{
  "hidden_size": 128,
  "num_attention_heads": 4,
  "norm_place": "pre",
  "init_std_qkv": 0.0549,
  "init_std_o": 0.0681,
  "init_std_up": 0.0785,
  "learning_rate": 0.0082,
  "max_grad_norm": 0.5,
  "decay_fraction": 1.0,
  "batch_tokens": 65536,
  "max_seq_len": 256
}
Each number is 128 + 32 x the weight over its row's rms, rounded and kept within 0 to 255. Layers, rows and columns count from 0. Numbers have three digits each. The size before them is the row's rms in percent of the matrix's.

# q: layer 2 attention query, 128x128, rms 0.055, rows 0-63, columns 64-127
# k: layer 2 attention key, 128x128, rms 0.0548, rows 0-63, columns 64-127
# v: layer 2 attention value, 128x128, rms 0.0552, rows 0-35, columns 64-127
# o: layer 2 attention output (transposed), 128x128, rms 0.0684, rows 0-35, columns 64-127
q0 049:121129168158125140089195129103060117126152161123146130130102116114180187109152120130169122131153170181148212133072089155134139125085098168130090141147119161106105172159143120087157147135151152
k0 041:139141182138117156134157157093118137124158151162114138123198121139102145196090163171128178135094143138159171135083157119130198097124183138124234130143100134097116129140165154152141157199202144
q1 057:104090165110136145149164167085097146187198092169110094160117112115117175097080150176140149160099131178107157129103168128092173090104102161149176129098068169043111125135149147098120103131144082
k1 029:071105099105162074166141156083170120197139056158112092126133110123111106125132122169118146093071102120122092116164124151130097102181166132101120131084096129106101162103199135103113174149165134
q2 042:188126133158110115118148097188147154098086149108127168117160134075144070120161120112125121159152122154121098130161098090155116178143167138148090127146203108155148111134137126171166139133109160
k2 026:098154157221135135147094094116056150066141155050111113111144143122101147130150092097125074124211132119146143141111117110085071214111086142074091199121110113171166128142136136072099069136134136
q3 029:126145158128127116182211145120121128148137074121109170152080127141163185143125131130076079128160155112122168165134112154140097145129131138124020190122102147155120096141110064107109123096169153
k3 028:207146143182113136061075092134093097122127166110163120129122156130105098083169118069128164159152119104129165098088086101071066130084104144066117141159137141132171158138192126131124104161136085
q4 041:143153187104164153156172178115107166165194134147159165163128151164103184134131124165155137138074171144161209120109187133156176104106157133131167151123101166115127097169146155145145127154155122
k4 034:109124090127185114102114168144164157191129097127172081178127121088105153086157111161146143176083116145075157146141151120104095123157161152171169167137103169108196147122196142098150112116185148
q5 035:076167172156123138161126115129104104151146119146072122127076173133120186061145089146147103139157148181140215199121111144106106135090092146155032094143143160135079148149208092129072109087166143
k5 032:139153172163170146132121166129117168127160175109192117127173097123108134152138155113037154129131167154173154117135104092130124111173111132134183146147121126106147141133145154085181103130177157
q6 050:097181137159099123176161173145148121125155108118095100164074155124107199041138119072109127143152119143155129146143090168104080168143052141086036166125113172129157146140128129094087094085155114
k6 034:141156146169105147150133096103056109126119153119178145184163121099152130151108128139128127163168168104170175112091116151100122149112088118133101133160186128143115176128171125111149091153136172
q7 039:148113127140118152120173136137165137152129105146101118170127120112115242049159153136132131161119102150118113102204125153088089147154118135090055191087090123142125073091091106117114079087154152
k7 032:116161137181118127152171159166106134143113155105153130158148144099148118121127123097119122110196192154120166131100102138101108149135100169157057193184199157131131161151175096088130135147168162
q8 037:083150162141117111132103134132128113132133104114094148194083138115150130066135095082108081160169136145109100184181104139083095167106080150131016150112143131157131155078135084112092060105137126
k8 031:177148115186099129176086145097124096071110168083166133056148085092145124143139150040116132093170131072142131165087085125165095124154057129131107093097178081175111148151127073100173152074126138
q9 043:168174130130136099164081111175144078088069143111163118065115173084154065115110092086109106125197091086141075122129122115151102123153128088123080160174181109179131122137123099140127114132137131
k9 028:141150188155121184138192150119085123114176161112185136150143134149109153133153152156208137184164147185146142161114132108126119139099091149183164156174149145154117155168158113146138102166130206
q10 035:118142115154111137088102138102073113112116137069114112098123159055114081087102071156136075115156116166112149114089096096089083127080113152133084120168162112120122165125092082123127109104049098
k10 035:120149137115091110135083091118157144107138108150139170083132171176153161167110147100110095104109101105190099163135144151146150110148150104063174152095109106130115111172097132169110193110155188
q11 031:130128115121125163158082159109143104117125106146121167106042155054123147074152112119104060175094111124113125078139155131030086134128053109129076124113150111142138144119119142081138091067102137
k11 024:044139150105120110120094137130116095140133170101088115131152089156109173100115160217115175075155144112167112121135124111112164124143097078210143133085158152139147116137104146136167153195125168
q12 044:157117131159129135104121151180151167111114133112146166104153146181112063200116154174152167109143118109124119123125162122150152104138194109140230122158146142161172080138119154185161159176063144
k12 029:159103134115194116125153137163146133149122114120147094171132150135089126141176112179089159130169151182115081107152101124105157167111120162085139163135123121088202134095209122118119099130085131
q13 037:076127143085152125163140137144185123161146104169105148177091158154114160100156114180104157133127114136121091157179161199122113107152125096099125169125106197124134140102153170138110110148156181
k13 028:131135108164101127152111119118129117117076131112144176130183155095144105125123127078086116123125138074179077162130091134134093173148102174143038068141216166177092114107083133143157141142121138
q14 057:081110141136162147137136123103128107204143079146065082213101120094124195065109161151121120163116120166101175157136126121062107125100086146111094145089122142083115170107116095082077110092163097
k14 032:112168133134093028149159171158121118164095113082118128103115095144148112126088136049108086109190100117125104165142101127094097120122092131085046075124133100123063130093115095084084112130142117
q15 032:168095167064128151161175133168150145151120121155125150130185137133103148136119152154054143124068136111111119086149152104075108088133145147127126138100125188133175113114096087132110140119167141
k15 023:117208099064140111166218154131144153140158101105168118140127138110141116099144114087178160139167116165130110098168167159155162200160087157080049117122128144091091123106130155106142131096142133
q16 051:133149124110139105136057088147149082095064145103117139086081134108135064109121090079098091079150099045153086102147117131095070139128099087114050105131162085180126100113107098126093114105106101
k16 035:074162163131097149115108137091056093092166143059165147120115101104147132071062105053115093138150147118100171176102126102159115123070121122185098082159128116145122105128096086088151086102158129
q17 045:091116137143135136152128179126146105182138089153097139202087159126179159035144106149130098165153124180118160147186119158107104176123097124136047141124123141135091137111195119082100067125152142
k17 033:109143164164116152151136115130103106117122139146102137092128102067167154130104150067082107131129145105154133114106090147146106161161069150106063120143182100123113128122093088112124177140171128
q18 041:119167153163085086159106172119073092075146141077171124092102106127146129105112124060123067101191146077132151131102091134100088128107085109119068082142137115178129121178143098073139132136172162
k18 032:120167145166159185104145115138076127108148156094116119115110125102102135155158133147160192117052141171106206064074149106140168113114136105060210164127113132102168131127099154134159127177082114
q19 044:084137179124097126144201139092085130135166099132122121171125109107187176101136116133129122162105161171124172119101122161090109128110123147118046144119110180074067128128140099072082137099164119
k19 031:117143125171167139076141122086115115162131148148116101131118111072105134113108134122125128072108106120128174046063097111073150119126091142094127185140107101086139150094137158125178113083192145
q20 031:082127113090090121086088094098104122141101174118099103102138116162112137115105117103108101068118134138130176172073125103124170144049108128088176086122122139110108151119178123071097121140092187
k20 028:140089095134107140154019106121150105154172082151122198181106131127086117143114164195164152196118105078099147147154145087167168157098117141139180102160150113110043134128150131143103133122123094
q21 049:155118113125149121130084118173167125100070138115130166107149150150132063184135128142113113081169101102109066129172140116158110146157153090150129101150182087180141101113077104187146153153069187
k21 032:145168182061087124119187106125139114112139135135121174063103126194144077146119141096112119110154153141118073139122148129159093147167128113124087103127104127193124063140130090144124125132123165
q22 031:068131077152080128084095156107115115033092164093131118104121092120133080153119106131140136049151123144111131144101049113185129143079130099119154097133168030126103149106140078124145099140087138
k22 031:161118146072116135157090131089170116117072088154091147055118116103131113184061201165135151148114110095148108194126133120156148102110140130156162047116150088158117098121116098173122180125120121
q23 045:091139142145085101117086133068073111101137159099110062082115064108101150091087125096130128125127142113172160129077103122103153104089106132088135147128084129079111124148078110079109075104128102
k23 031:094118083135122147108101160102106117135166098174125104135116149130115079197068100089133170146078127153122162129089112127150193067122128126113229123080113094063127138105082154152131107104116119
q24 037:200125144084094137129161087121162156108105141153108166157179137100117122126155135077083121161105138097137071138180135111139075159194137127168067146143136092153118132099070097175122135092136153
k24 033:103157160217148147110098174134088091110132135028138122116053145115145143051111107129132078118159152095125199093120095113105074131139078130115082142162113158154158129123131114069127092128138108
q25 040:108107126098158072107133154120176109195135064175093143210116137151091171109109144144094112139141106143084075137184167145099117147152126130104110170117106129123175167100131118142091120167166168
k25 031:192167121141108165145152163170143128110108136126115140124113185111198149130173130060146101132171125156142153155148088155164084142125090117144025167138153123204111169142078082128140096125131073
q26 032:187175165127077128158179139138149098073111126118191117071113144164138096143151104080123128093114144106133096120114089168176083153170108132127072094118103085179143095164113107143157180144116109
k26 025:117086168117137162132167162128062193113106161129131177144148134081095129132146166133149126116093182198131139149130145105132186098110152132090177167133087163148106172179115150144159176160117109
q27 045:147109132110133104092159102153148129133052132113103158122179129133101063133132110152087120113141107071121051115153143131077086148160156117111100158146167105167141102096102102190109176119105159
k27 033:177211130107060092131170104148149129049131142106155117082127149101156101168122092003133112124130112134165108160120094156126103143114141116059071162108140120159112076140100117143117166108113118
q28 033:119091093052136161178162151095165140138143095175090171130129138155121153177150143140125130127079119118141084139134149157145155137141210162094162145086085127111135096134151166133106189130132150
k28 030:156116189179112118096117061169134081143099126113185127148123148065113104070143126167172127170157101124131141101147143140108094103157102127195124134147139169130139095096216089112169113168186089
q29 054:121088096101158129103107145116138142150131089174113131132122124145122095147121124218139153118097094159098148113133165104158169086111150120120240112132098104106130136129148167132141117133055114
k29 039:089104075089116110121083118137195108177105106138092111162133129143121139144170140102086122113137086102127068136176099151142099160174093115125081115105139106134148129071108097127086107113108130
q30 028:137134182158174143157167177138114173176171163142112112142159156173154184102105200157151154178152167169166161169169145147100112175132111158163092123131121175142105154103090115151131118139152143
k30 027:121178195178164120139134159179083128144201184054181088113109102107120117108141153103114135115160198161100221130098133140134115173166103132180124110198084116122135102152200136095147127142157142
q31 046:128112117060125105168163171102191140170132091192096115114130134153108176151122159193122157136113108118118076141179135135141165106180176102157173098090106120108145118123168159142109171113161120
k31 032:082130078166165111132153138195147112129128146146126134186126175123153128100142116106131054152146137146134102191163141165146092177150110121177036176150178159177110149116120142150156100125118157
v0 122:082144088146122121130107097103132177087153115138141111096165182142107136108180099116176162080122177155138141133083140150149136176127120150125137112114082114137170125137121162090173123171128151
o0 140:164061132097112150149135174105098122140128124143146082136168097129140126159114165139143128150087106128130157109135131113109147046140140119160203113120125158044108130154118122151138130074085115
v1 086:163130154171089122136111089129146128157144144103162106153166131091090125158202119088112156109125128152114123152063106124059048083124175134099127124089116184118125166066139136102136152154106106
o1 101:148109162143153152145118137128087113144109092122111157164074141114178102053046140144152124146155143056091180133197135118150183161073082101198123142146158060175128156127136041135096091121151141
v2 089:089173072086121143112134076131144107141037118155146143076123149073096103141074150106106143110165130128181085083120101086086121120112112104172113109126143144140078095097127110139139147159106140
o2 115:127108171198097135154045182128121122078164118108139126147125138181168154093145065104177132120151124141126179160108069170159134171116085131111144145154111091131125170164111150165126119105106103
v3 090:113157146155166179153132096127168122091089120164166101097171138181176121101171106115044165093110173143093090165161161149144131143107087150139161132098140096179128130153107085165139127081054146
o3 118:131093108116133146114216145142096174189138106122103159176135095076139182139140150167169134117120157133150102079090103150121115133141136099143085132127094163034149152125133153070131142127174081
v4 099:080147129101115212086110068159151123139070058174088167107125147125125091110133137165093100135110089134094089113153168133100088135115128038093114120131122113134130096087062154129110114137124131
o4 105:138099108121122105216115213117081117115198145094155122152133092144158157095087130161082166131185178133122184168126093116103091096127079145165046126147181145138088153167108079105088135072163098
v5 114:097115166160138061181072138123115132134116093149070075169134125118132154095150083135149147129141101115145149130095109130081093131117083138118109132112110122142125145085123119079128085109149076
o5 121:162150145127133148085112105166119095100095218130140180124174128080135100152144137097126097115147133102116108131143108098097102113133110120121076137177189107136105151129099134195158130132083158
v6 063:115082182150161110068102138114138077101121074091147118087090182143123146088142128162097163098171166110086157142157219097094130120146107169096150142124150074189104148126174166133115054088163159
o6 085:069093150061056173117142074128162182114102217143173160114098070136118095060158140078165072167067079158100102099163138111151094132131150108160119107176108160118122103109114111134179156141102143
v7 106:057127146081140092096105119059140133071087128169119125094090185109143144086151140148144152135077195083089107063160141164177144170080130049115131120130137139193166120172136123137142138151127120
o7 112:177144117152152156171130142151078185146156140097167086125170095159090127135125130168107134124159130139104114166040122091084149107168091205102159170118123144033133112087073121127116104099136100
v8 127:143106115178124077151095149200102150122095097129101101118155139236166084134204107103170110138148142104138105139118139124115130160119125088093115125130132160156146159150056150121129147089066108
o8 148:109155088100139182102150118090087158153165195147146138145166121078111182141091164146082098094088147163089175115104162095111150154095120178126107130120164120089103115143184130108164123145163169
v9 138:093117174179132082203149174130097162116160101138135086176149142133124182136155122117137159152119118136104201163097135152066135091150132162178117089134123159111113157127144099075133100112159090
o9 144:180086119097160149071133117142168134123101192136155133094145106108156049153146184112100120138126121082106066115138146081144092128112137116129189124161146089130134128094120122186148158139089144
v10 116:107142177141141154137119156133094142159183043119084166146157154170134140092104160098096105159111132127132119131114125135108061096131111104121169132108119101096164109116030172097057134123170113
o10 125:150131173046114123102172096123193121100108148169108191114150135069117123126111137142089144105119143074108078118188143110142149152182159100187090131100143136195136089130195122205191124119132107
v11 099:227132142128164161116134140144135095090158103111132134116135126190130067112112134127117136122180158124046081134144166102161115174116141097097154152070121102126127122085133141187128148077085142
o11 108:067131181128098161096150087090164166179118152180107173156102129034098142072105117141139111146064114113139138106140159148079142133137095165111103140112147174162107125098157090143134141170149131
v12 092:087118180197151093126071117116163105083076085143079113114105159090130192083160129149103128067106118085145155061175165133077129147102067120114141137118149075153075113097159162113112072089169139
o12 114:130144110091084129118150102128096155134122194087166162163098118151122085099137123072101094184128160173093082155134078116139105163136141136183043142128163160134166157123088075125130140144079101
v13 088:133131124080108124146143129096124118128104122134167168100145116121136154170140098193153144143077163096107129103163132117135123177092146156126156156129122082201144132120184127194198105184070142
o13 109:180097103201117086124133136145153151113171099090157129182092193134146067117163109150125112124108125176143142136130152150129140156156115135067178105150131136000099142118114128125103169119139095
v14 093:205123113134113084123159161172080176189201140077153111095155098157204106163125099087200120138144135122217157151095101109127150097118153185173147138120145125115118158139130156051109110113145154
o14 111:088123080058119129121162095114155151082085167166159154101114136126135118141142162137126079076094143145087106114116130139177191156121163110125203110129107130160155071156178143147144166121126108
v15 100:152137137106111177171166095096138169152117089141158163112153141136095135143123172120110160139162155086115134106142188094128156165166146112125178132148116143139152132164081132121133113152153108
o15 127:104105141087124135098167178161126091123154153164100128165089120168144163176157131140155161117113115192140142110167085182138104128162136128124134159150132104099161130128104178149073175090106130
v16 112:165102118133107171074180132123056162178167134094062109118102107151167116125066218123120089178122139146172158111131124126139121109177112164191163180156113142050100108148131147089078110085176146
o16 121:083170127026144095156108111105184108061108171186128113088144088136064157167135088136094154085155123131113056130133119141156180098128157082137152112097109129198181109152139160151171112129099120
v17 106:118147101076135095148147163088128140170143161131086168098115078076132115087117112141187128133135111128172197089183057090123114107186093130173090215157164166082125164121137119071051137125159131
o17 124:161152074187086096123080099159143119107069140086162073108156167149102102116152095090163102119126106137132144148086155122098127133096168105113160132152186110200194129121165148127163174121125159
v18 120:148100131120137170138154138142130123085114170151208140136130150135135173206168089121120152171122109085096146114138162101157159132144173137150169087146101152187102138158157102168192156143091102
o18 133:125093081169156137087141158144095159185177125132124106138128084187122122119133164149152171111102157136134129086148143136108144127108120166138176166137086093046179178085106154102055143152128139
v19 079:134135092139053124104097055140158130180122144115128116108125159104094114171153165111132089111176107150179118124083119141174127146150094155136118160135148143050137180089079119060083116147068168
o19 098:065080157085094131094139205120078074125127117085092118060134073152190152131085115128139144087116141152132143122092083096129132117100118147131091135107102137190174068194149135084097145101123107
v20 126:073126179078129091151091143126145163060138109137146112102109170164098137073182076101105148157116154126074114124153116151133173152107115034117115061133106140215210129132073087146120127102131129
o20 143:182112151182113149114156133126119163182100109087090130131136105147088164131128132189148150126135122160147148110107119112090131113128152207119061168090150125067072097092158093139117153129132103
v21 115:160131143167144044139078110165136157149135104110175095162139150150173104149184124122145125127146130096137134137049096123139100132101114150126121141079105151103175104079091191113123145130103094
o21 121:108107140135075158038113111097077143159158167100121165131110142073073158088055151165149123143130163133105164099135143087105155156087118140183157139167151106152104137145166136173135090128127138
v22 090:145113072138108147180121078139126140180130150130171079185117088116135139053107123182153111103120106103158208142098125103116099118123154211099048185138152148061092160096176106103092135155135119
o22 112:117121123128124080112067143148130068080156163144162065091155129090147108188153110108146108152172102102154150130106089086126108154095109086147176111172110113158161167109128148132164102090131189
v23 100:120106141141113069189122119132124162146153119153133081125152202106117160161164113135162181158138077102106166134082094166155128106135121165180098105099150183113083163130091086062138102146127075
o23 104:137108153120160136125145142134113139158091167083124112076148087128104068175087165112086146069203140195113116130077140116086132156095141113138148175179107053100123156162109104210112148132137163
v24 092:150096118170147109160103082133090069090119137102173121146067092162138096090171130137099139086113138126110127103127130117145198188127142149057097084126096100195148124122153113179161196104077142
o24 093:090159120172102197091103131130130152199171109182103100163124135095133185119193154157168140138092131130121167069131122138172070109158078179131152107115121140078116134057112143113108088166149119
v25 115:081139144173136128165181112133109143134168076109108110112129141109091173154136198060071111161107153127135210130120122174095108104134147111176147077139117186114114114144160075098132091127206123
o25 134:181070121081139146124139133117186123096117156137149112140166114176153074158159096150152153118149136098087108145135098086184195121081147164163138152121136080188141150107139135178183140136058123
v26 138:159114165119113089121161135092083142193175141116111153128112085098130144144076172109133129151136087133126187135110117126127127106174140181187141175160133190057088128142071139085078105128173110
o26 152:093189095102131121102101106159196089088127102075129117075125144125104101188144120120153154067155150091110029130102132110162123105162142034100197081112108138194182065139139150158135138137096132
v27 083:162125074170115119134140096137106101146205135085134134127158015084147084184081119126152124112130104159182147088096094160107105119128161170191131155128091160061121115062197173128166166124121123
o27 089:123145085145140117120128140137150086123144091154167126132122183119149126096126081146164154156116103054136130090116115101143159104138122087105241070118124103142150112176132160123133105154123114
v28 142:140131158111101097145105175094091135185142134099068135168119105074122187170065135162110142168141065156138160153130113107049110151168141177106108163123130137097082183121150107096104145119161145
o28 133:121148162153150148144134118153169090061094138154134153099134192133145067097182104119117099097142146081100067084171101153156111146151107040113104159162140099190177060131100132175128125125122142
v29 099:141126144060115106120159119077144088091143124143148129119134154164142058090103141098096114132136149116060088131160163139173174154103125102173160089148161140217179091192060114154109074114115109
o29 113:118134108147146150118165145168131170132128103073066120158107137158092172171136113164212146113159092212130122125069121147102103134123136168076135111103150124090136101118122164114097140114123129
v30 090:116141146178124149131088104153187133092113149213136100191086184118076076099187046102117084103143109113038092125145124158108120145131115108147115117126121167187168120121127115130150133100107115
o30 100:118158108155177083114136166142095153149132154066101104140152094129134148096093192184150186102127135125213139093146134117095085114101123141082099124094167176107108186101139121089114157171125166
v31 097:163092131122162062102131174138072111143150151061075141121115077109196118186074190102131126146143087111170133147144104123117109159163088137123147163149098102083113146112130163161087153137144122
o31 122:076179109138090194104142099144135111082128168146132152092145182078080115088180061115136113093100155097108127101117135122154139112161128073085123099144150112178116063164098183136185092133093102
q32 123:122115114082171164134082111114075171131065120062124176157025155109095144116087084154118147116122122151086148149103169191129129078105112141121112156145129163136165134081104139098152094085151110
k32 133:080155140097121181170128097167098160104133182134108131155162103155133165071146114128165090116105096127163132128139137125158180144187120079140117142177113104087165157140108137135159126098127138
q33 086:099127174113180126089105089078121104139153180185106159105094083107121136162133129152146136155194140161097195125160111090132129107119149156097068115133069130093091146110167114142154113140216147
k33 089:133147208172131158132107097164122187112098153067091105101207142083161181048180144157084173138132137166142150162132151061125147152153082161107154156126105085175108134086181107094140122131097145
q34 106:127016144102173155100124111119157106127112143117082125103156120185132125150096159111083177115205125133130100152160106133177145129116140089128159129134150068138067092117115154118128070217157096
k34 110:131161084097128156162161130124113159120203079153136129111176131110118139138066140032108131132123172106147166160147129145141165154100169148108154116091128115202102107116131104137093156096142179
q35 097:088188078140077109129115152155161099121176075159135121164133154087122116070141098117104099153099126113176191159165108154131104144102167119165118142138151149132093078094150144182181183158133147
k35 117:100144162172090186103110086168101155108115180096101132100113140138124199132154065103145111095144124159121157121143094123136144120121163103159102162143189088124167096129101169135097065189129075
q36 101:144044147099100109140142093122184160096067185130105077099086124142118114157119111147125175123123139206119133139117120153144152160147112106109067093160090152068115167111072101144140121175094130
k36 106:088094029142125127171116131146116090120091136132135170166129061082181152138161113153130131091094095068175139129129141184162186102149144124091143123062109060092142180141195143112129131061140132
q37 102:088170135144073016144142165138114157107167035119175105189124128079090153083112169108126119092128144089103122126079132156158160105070165156088143114145158129141108126130109137177168118106128146
k37 115:169100090109180160073186076116122112133098130106128150137105121182062076080120047069116142076145092093104167127105092128135125098179145141140156157121194127195146133135102161195104150128114099
q38 094:107124134076135078100100064147128125137107092165118101148086042133116111064142153074125163134098132177126138186101104175104108086093126117111119090156138114151150106145161127101109097084167077
k38 100:157119105129132138113157175118121120146132162176175189089174107086130065149122145107145138112142137165141113151070171127145155154161143120112109205212137134122104149077113095050075136119124194
q39 110:152161153156075065183164093096129148154098071159158095137146100128122091134168160119173171144091122103164157126095088154170171179123154157140097151133118164132154078121149159127058172061158148
k39 108:133121090134143108048120124149157074117116107124122166128081086184071136104091119140125116103142101154098204128125119115104124085104061143144137107126143119128101181112096167092179106116114136
q40 118:108155084101071067151128187111154094075175079173157122117184136120164124094204164155175121139103131098177140173130095139116105156179198135096135219146101109093091129119123089144147166100139113
k40 141:156086107154072154079117134117141110106116094146103082138116122140108100125087078122071160102211128118159127098114094128132159116076156123210139100102179136230099130159121110124084170119119110
q41 094:123164176091131164111087090112154140128099203184085068076068168120094141046100109133148090150105147095126093083120084137122135150110155165200131095128075153141139102140183186128120206091119073
k41 107:095111200107112102129164190146121176085125093107138184134141119107132162128102115154146122167135106153122138150097165128136147111122146119151116115165089083098123177126161135119107153176155098
q42 097:126110086191190078069159145144119107108172043125133101094104125161139164128169148140114125128134130139143192151173123152158164175115130125145114111075114115153119155116164176116136155128184146
k42 107:115138149190099095140139109084096091120142052136149110128134095111122141100099160110154173111194136174144142133148122088155097099079187114035122150160124152208056124123154103123116160095045129
q43 105:097119091072178148081100136131087162172142107079069208158076108117070146105116117096111107147088137192111162145155205151105148100148072148173135128121139152101096132095138116095144055109179080
k43 122:092119161095178134155187085181130147117112228102145172122167130118132079123134151076115139105162176111089079138102137090150127141124074104094121097166116170104127162076137084131113117115088160
q44 108:080161168091111174138068109095118154103108210136098147125152098076085105152054100164135118096137120103127107073064117096129143107126123116139102141159130143130168140091048156174163143117063110
k44 123:191137138031140174189108137171124164153134123142165133126101139134132080133172064134093076147108095107166136154134106227170148126127066151196128079123116125076137120155122173119175141155155109
q45 101:106158054115152146114129162108085157130081162130172129181112112094118124081164122151172130118091159098150164123125050179114126133160094152142149210148055097131174145108114195133144171083133134
k45 109:082136174114142136104147088151165108111125168218115096133110079131139116067152166155164135148198089154124179106143140127082176118140159131163080092194126129101102152120145127100153107123130030
q46 105:111209116124141187125083114144062137114089112112051127122031135108119138109115078163112168165059122139099135167099133135083149142088159144122081105132146127100142129107182108098156070128148139
k46 100:045110131143160125182134068109163163100125133127146140076127091140167126132188143135126086096151071123104124119118103129147133102173135053049162105134092097147170136129131157097144217130156141
q47 104:136120140124109170179106169176135090097127109068124056129153135100153139130098129096189085128178123134167116113137122133189164167141157098165145139121082154113161112135089111136154142129112188
k47 110:178108119098130073097119145078083088127146133137139149130127176145033126084134093156105108160201132121147157120157119147156107136078072143167125092122101091116098112150157112194121162105074114
q48 112:107073123091129171104132154157148093121164155117155172103169157171163113158145138130131142105138139111131092124149154062138165151164105085160149135130101141108107101106134106115143091178167120
k48 117:192104132108138106149137180069121115127128075155059105080115149146128142186072175140085135106123147153122096166156169122134153139059135132163078130106115139182116109116190092071088147105097150
q49 084:140133094049174086074163136102134123089119148122126170124135117137151054138185098145131095190148138105130121165151163077152162138133143120110123192103158186083126164123105064106108145024130133
k49 112:111107154104072173103086171118131169163202123112079063131154158134108183131035125154095124074144174125145095127151146116142167103141124143131109163113099132175131087172137115105120117116113096
q50 104:167088078136143166148149121129135132118114096091136183165102144122196169137103160073161130137140135066158183183110157107119129149135120129158123152134113118130137164140168087107095093095170067
k50 122:064107127169112099115148087078083083083131130161089089155142131144102179118119173151118172081150126180042080118115147157141141091143223061112118157148133178169088131089111144123096113128070142
q51 101:089122024156158085117053132093110154127092129134113135134122123096126159104125139113043126147063107086122156147129170138123130187111112105135128196148105132123158156133115198104132076154145161
k51 101:093183148099165159110152102155218141082137158143113112093093082146173142091138120125141160144186115150075143119116107144137134144181119119112128169202105137149159077117106129110137170130121129
q52 102:151140095103130111168094166086164171160181126145190153147152138078157125092130106088141115150123120058153152172134130108126132142106124073119105192120115125143142084079064145140133119126159049
k52 097:126134173084101122100137145107161183149117148129044074135138152093088084118078157149109142190199148144081077153069089115135127093177102133168146129171150122134127153122137171088070116121114204
q53 089:054185117154096141152150103141115141121146145153131155171093172085140098128121175078131151093135129104065146097127108199099157124103125092092145133124123153105153134101187101193143105127182166
k53 103:100110114158172102103124128176157118127108154084141120107128078178172107069156115161190159121052099119146090104172122075119121147174176107129109131110102092122126125141111177143146123156120040
q54 081:118128177109111085117099119140128109161167199127095181094137198158115177159057167115124150126123172129138108143183168118132134184141163120111168108129099104181155141097104132072131139201040120
k54 087:102137129112166138209141165067148117121127152090124056095119118051129190123105125126107103142151154049104151156134164120148176184132066107158103105146085133079089069127121148149111108134166156
q55 086:123105200140118163118138080135086138166142182164147062099050169066139074136118070139138120152162155146123112092118118151132161120144121124134091095136127141098149106099120143148151140096090129
k55 100:097138147169093142181098163179134161120172134090143124120120168160147196116214115136153135163030093126167145060139104118113136158157080116148125105139121093063146132152155192140108057125193163
q56 119:137144188148084072153156192120153105108156128143176116132235124111153143129188137124228124118117147084161142139138100105152124137148174138143117123149113093120115126108165137191169174087156119
k56 123:172098119094069146071187101086118089151133077154068101144118114167030113163129097114086167115128103147146149096165100092130115108136129158224149103073150120184119114137173119158113160162109088
q57 092:111137133070202086103122168105142090155115096154119160107085155136150103094154104138148132066083109109099128147121106113124197124090090130083085121071137152038108097154134079163121130166113165
k57 103:138112081175144189145096094134113179123082169079169176182128116143127049123101109157115124116153105139173098131164078132092153103159107096133181116147183165149186143179127112097100103098106120
q58 111:114109176122149188104091113154104076121125152113115130139084158117089126063099133106065153093134108176088098120075137133147130091083141141104108063125156169136139107103142128139151027171145078
k58 103:066104084082189113152127147126108133137108176055116091126187125147200128162122158114097097153091127140132168144122126133106067133149119123084123172145184131135150156123160128132106128085156192
q59 086:160151128128098091185176135174115190145155121133090097081150065120153112120109126171153147069113136092086108105103142148159170125140157129141128099136113108136163105095110047150127078197091141
k59 097:100157080159144115111100156107155099152098084145185085174111162156160107108118129097160154156098081093179119128181074085114084140110135046155105099084127112120156100158164153095124148149148107
q60 101:140090095129139147047125136104131167119125133092080220146096140118087191154054087135086087110171156152136096111151159138114151140156133101140156180148126105154113136117132137114168084170129155
k60 101:116111198077142180203125085160122104165119139132085106091159157108122099090136127128102151093119075070140111134110126162163157112157148132149080100159076160113150084089119130126101131138180150
q61 103:153132124144120165147054107162122140119117129148127151128115119117134134060044084201155110097106109064107104126114120148134115102100121144094103134082140126122120112131074174151132164107104133
k61 120:156163153120139176131089083168152179136072173123154143141125112134144053142192116123135148158094090105124164135127122173152140131163065088163104096172101128123167134150130181088168124167184160
q62 105:095146183071144097131096105141119150131138149153151122159089148097118121084106094135142130123126169069118132121136098116127133153119134139107093119210134160089119131082142116158142166114130174
k62 101:110093069142120163117153142176150173097085124048117172122142109120099126124176127141123102102152142087141175151093116173123163069239130135168175134112124085131149193182090175072105106107111129
q63 090:113113126139104135096122111100172130087106183166159066067154187110146133148102154122141090125140074071096122169124115055101086173137176140154177162186069138200113144133123132183108138137106139
k63 099:070135139170144097186086133128113137137149099148092152187128137107131185113090106111086158176169086105130121126142103151121126116123100119221110150054105099136073148125143179133123147204105172
v32 108:164101167135105171209098097142112186098151147176120121127125089116104146090148075142134127165148084158118144099135089155152096159129041149127152103141069099111145157147201171095171179134099153
o32 088:128148082155145107112058165165140112150090183188143091152116133120126076131120157153174196110058133092115090071113094119104144161101138145066090152172101140063183145119102114133137180105082101
v33 090:186144130080112056115069158157137122163154096178106153133123166180125146158088112136113147174126159053118134150150085095138045110081146103090140138151092149100099132123120110090146173134107134
o33 077:145159083074116150137067089148156138123142142109094034102118107130072161093088176136141153133073120084135099120126137137113045162120140136100145122163101184140124145123118183090161143097151173
v34 085:184114156182111108111049100156170150129136086139144133095104118106112128081068129123187121142210078157164144178118133167112117130146053155157165086146142093158116081138123153091169115220075111
o34 072:135088118108141140082131186104110128120135152151144115141127148135147135110176164096089111091046124176131141138121066159127121161155111117124116139137110137122104183170113153116131147096068173
v35 093:168124161115112126107119130157142134137121110118138157156095148157174075134159154201130183117112148154082076113164156061114177134141124103106120156142106196119062131127130129131112087140125088
o35 083:179108150121099159126122112153132131099153122097096142090152127154074158198104055074158154157164136179096138156180118153166161105134140140162158137128126153125130098138166156097143081146133152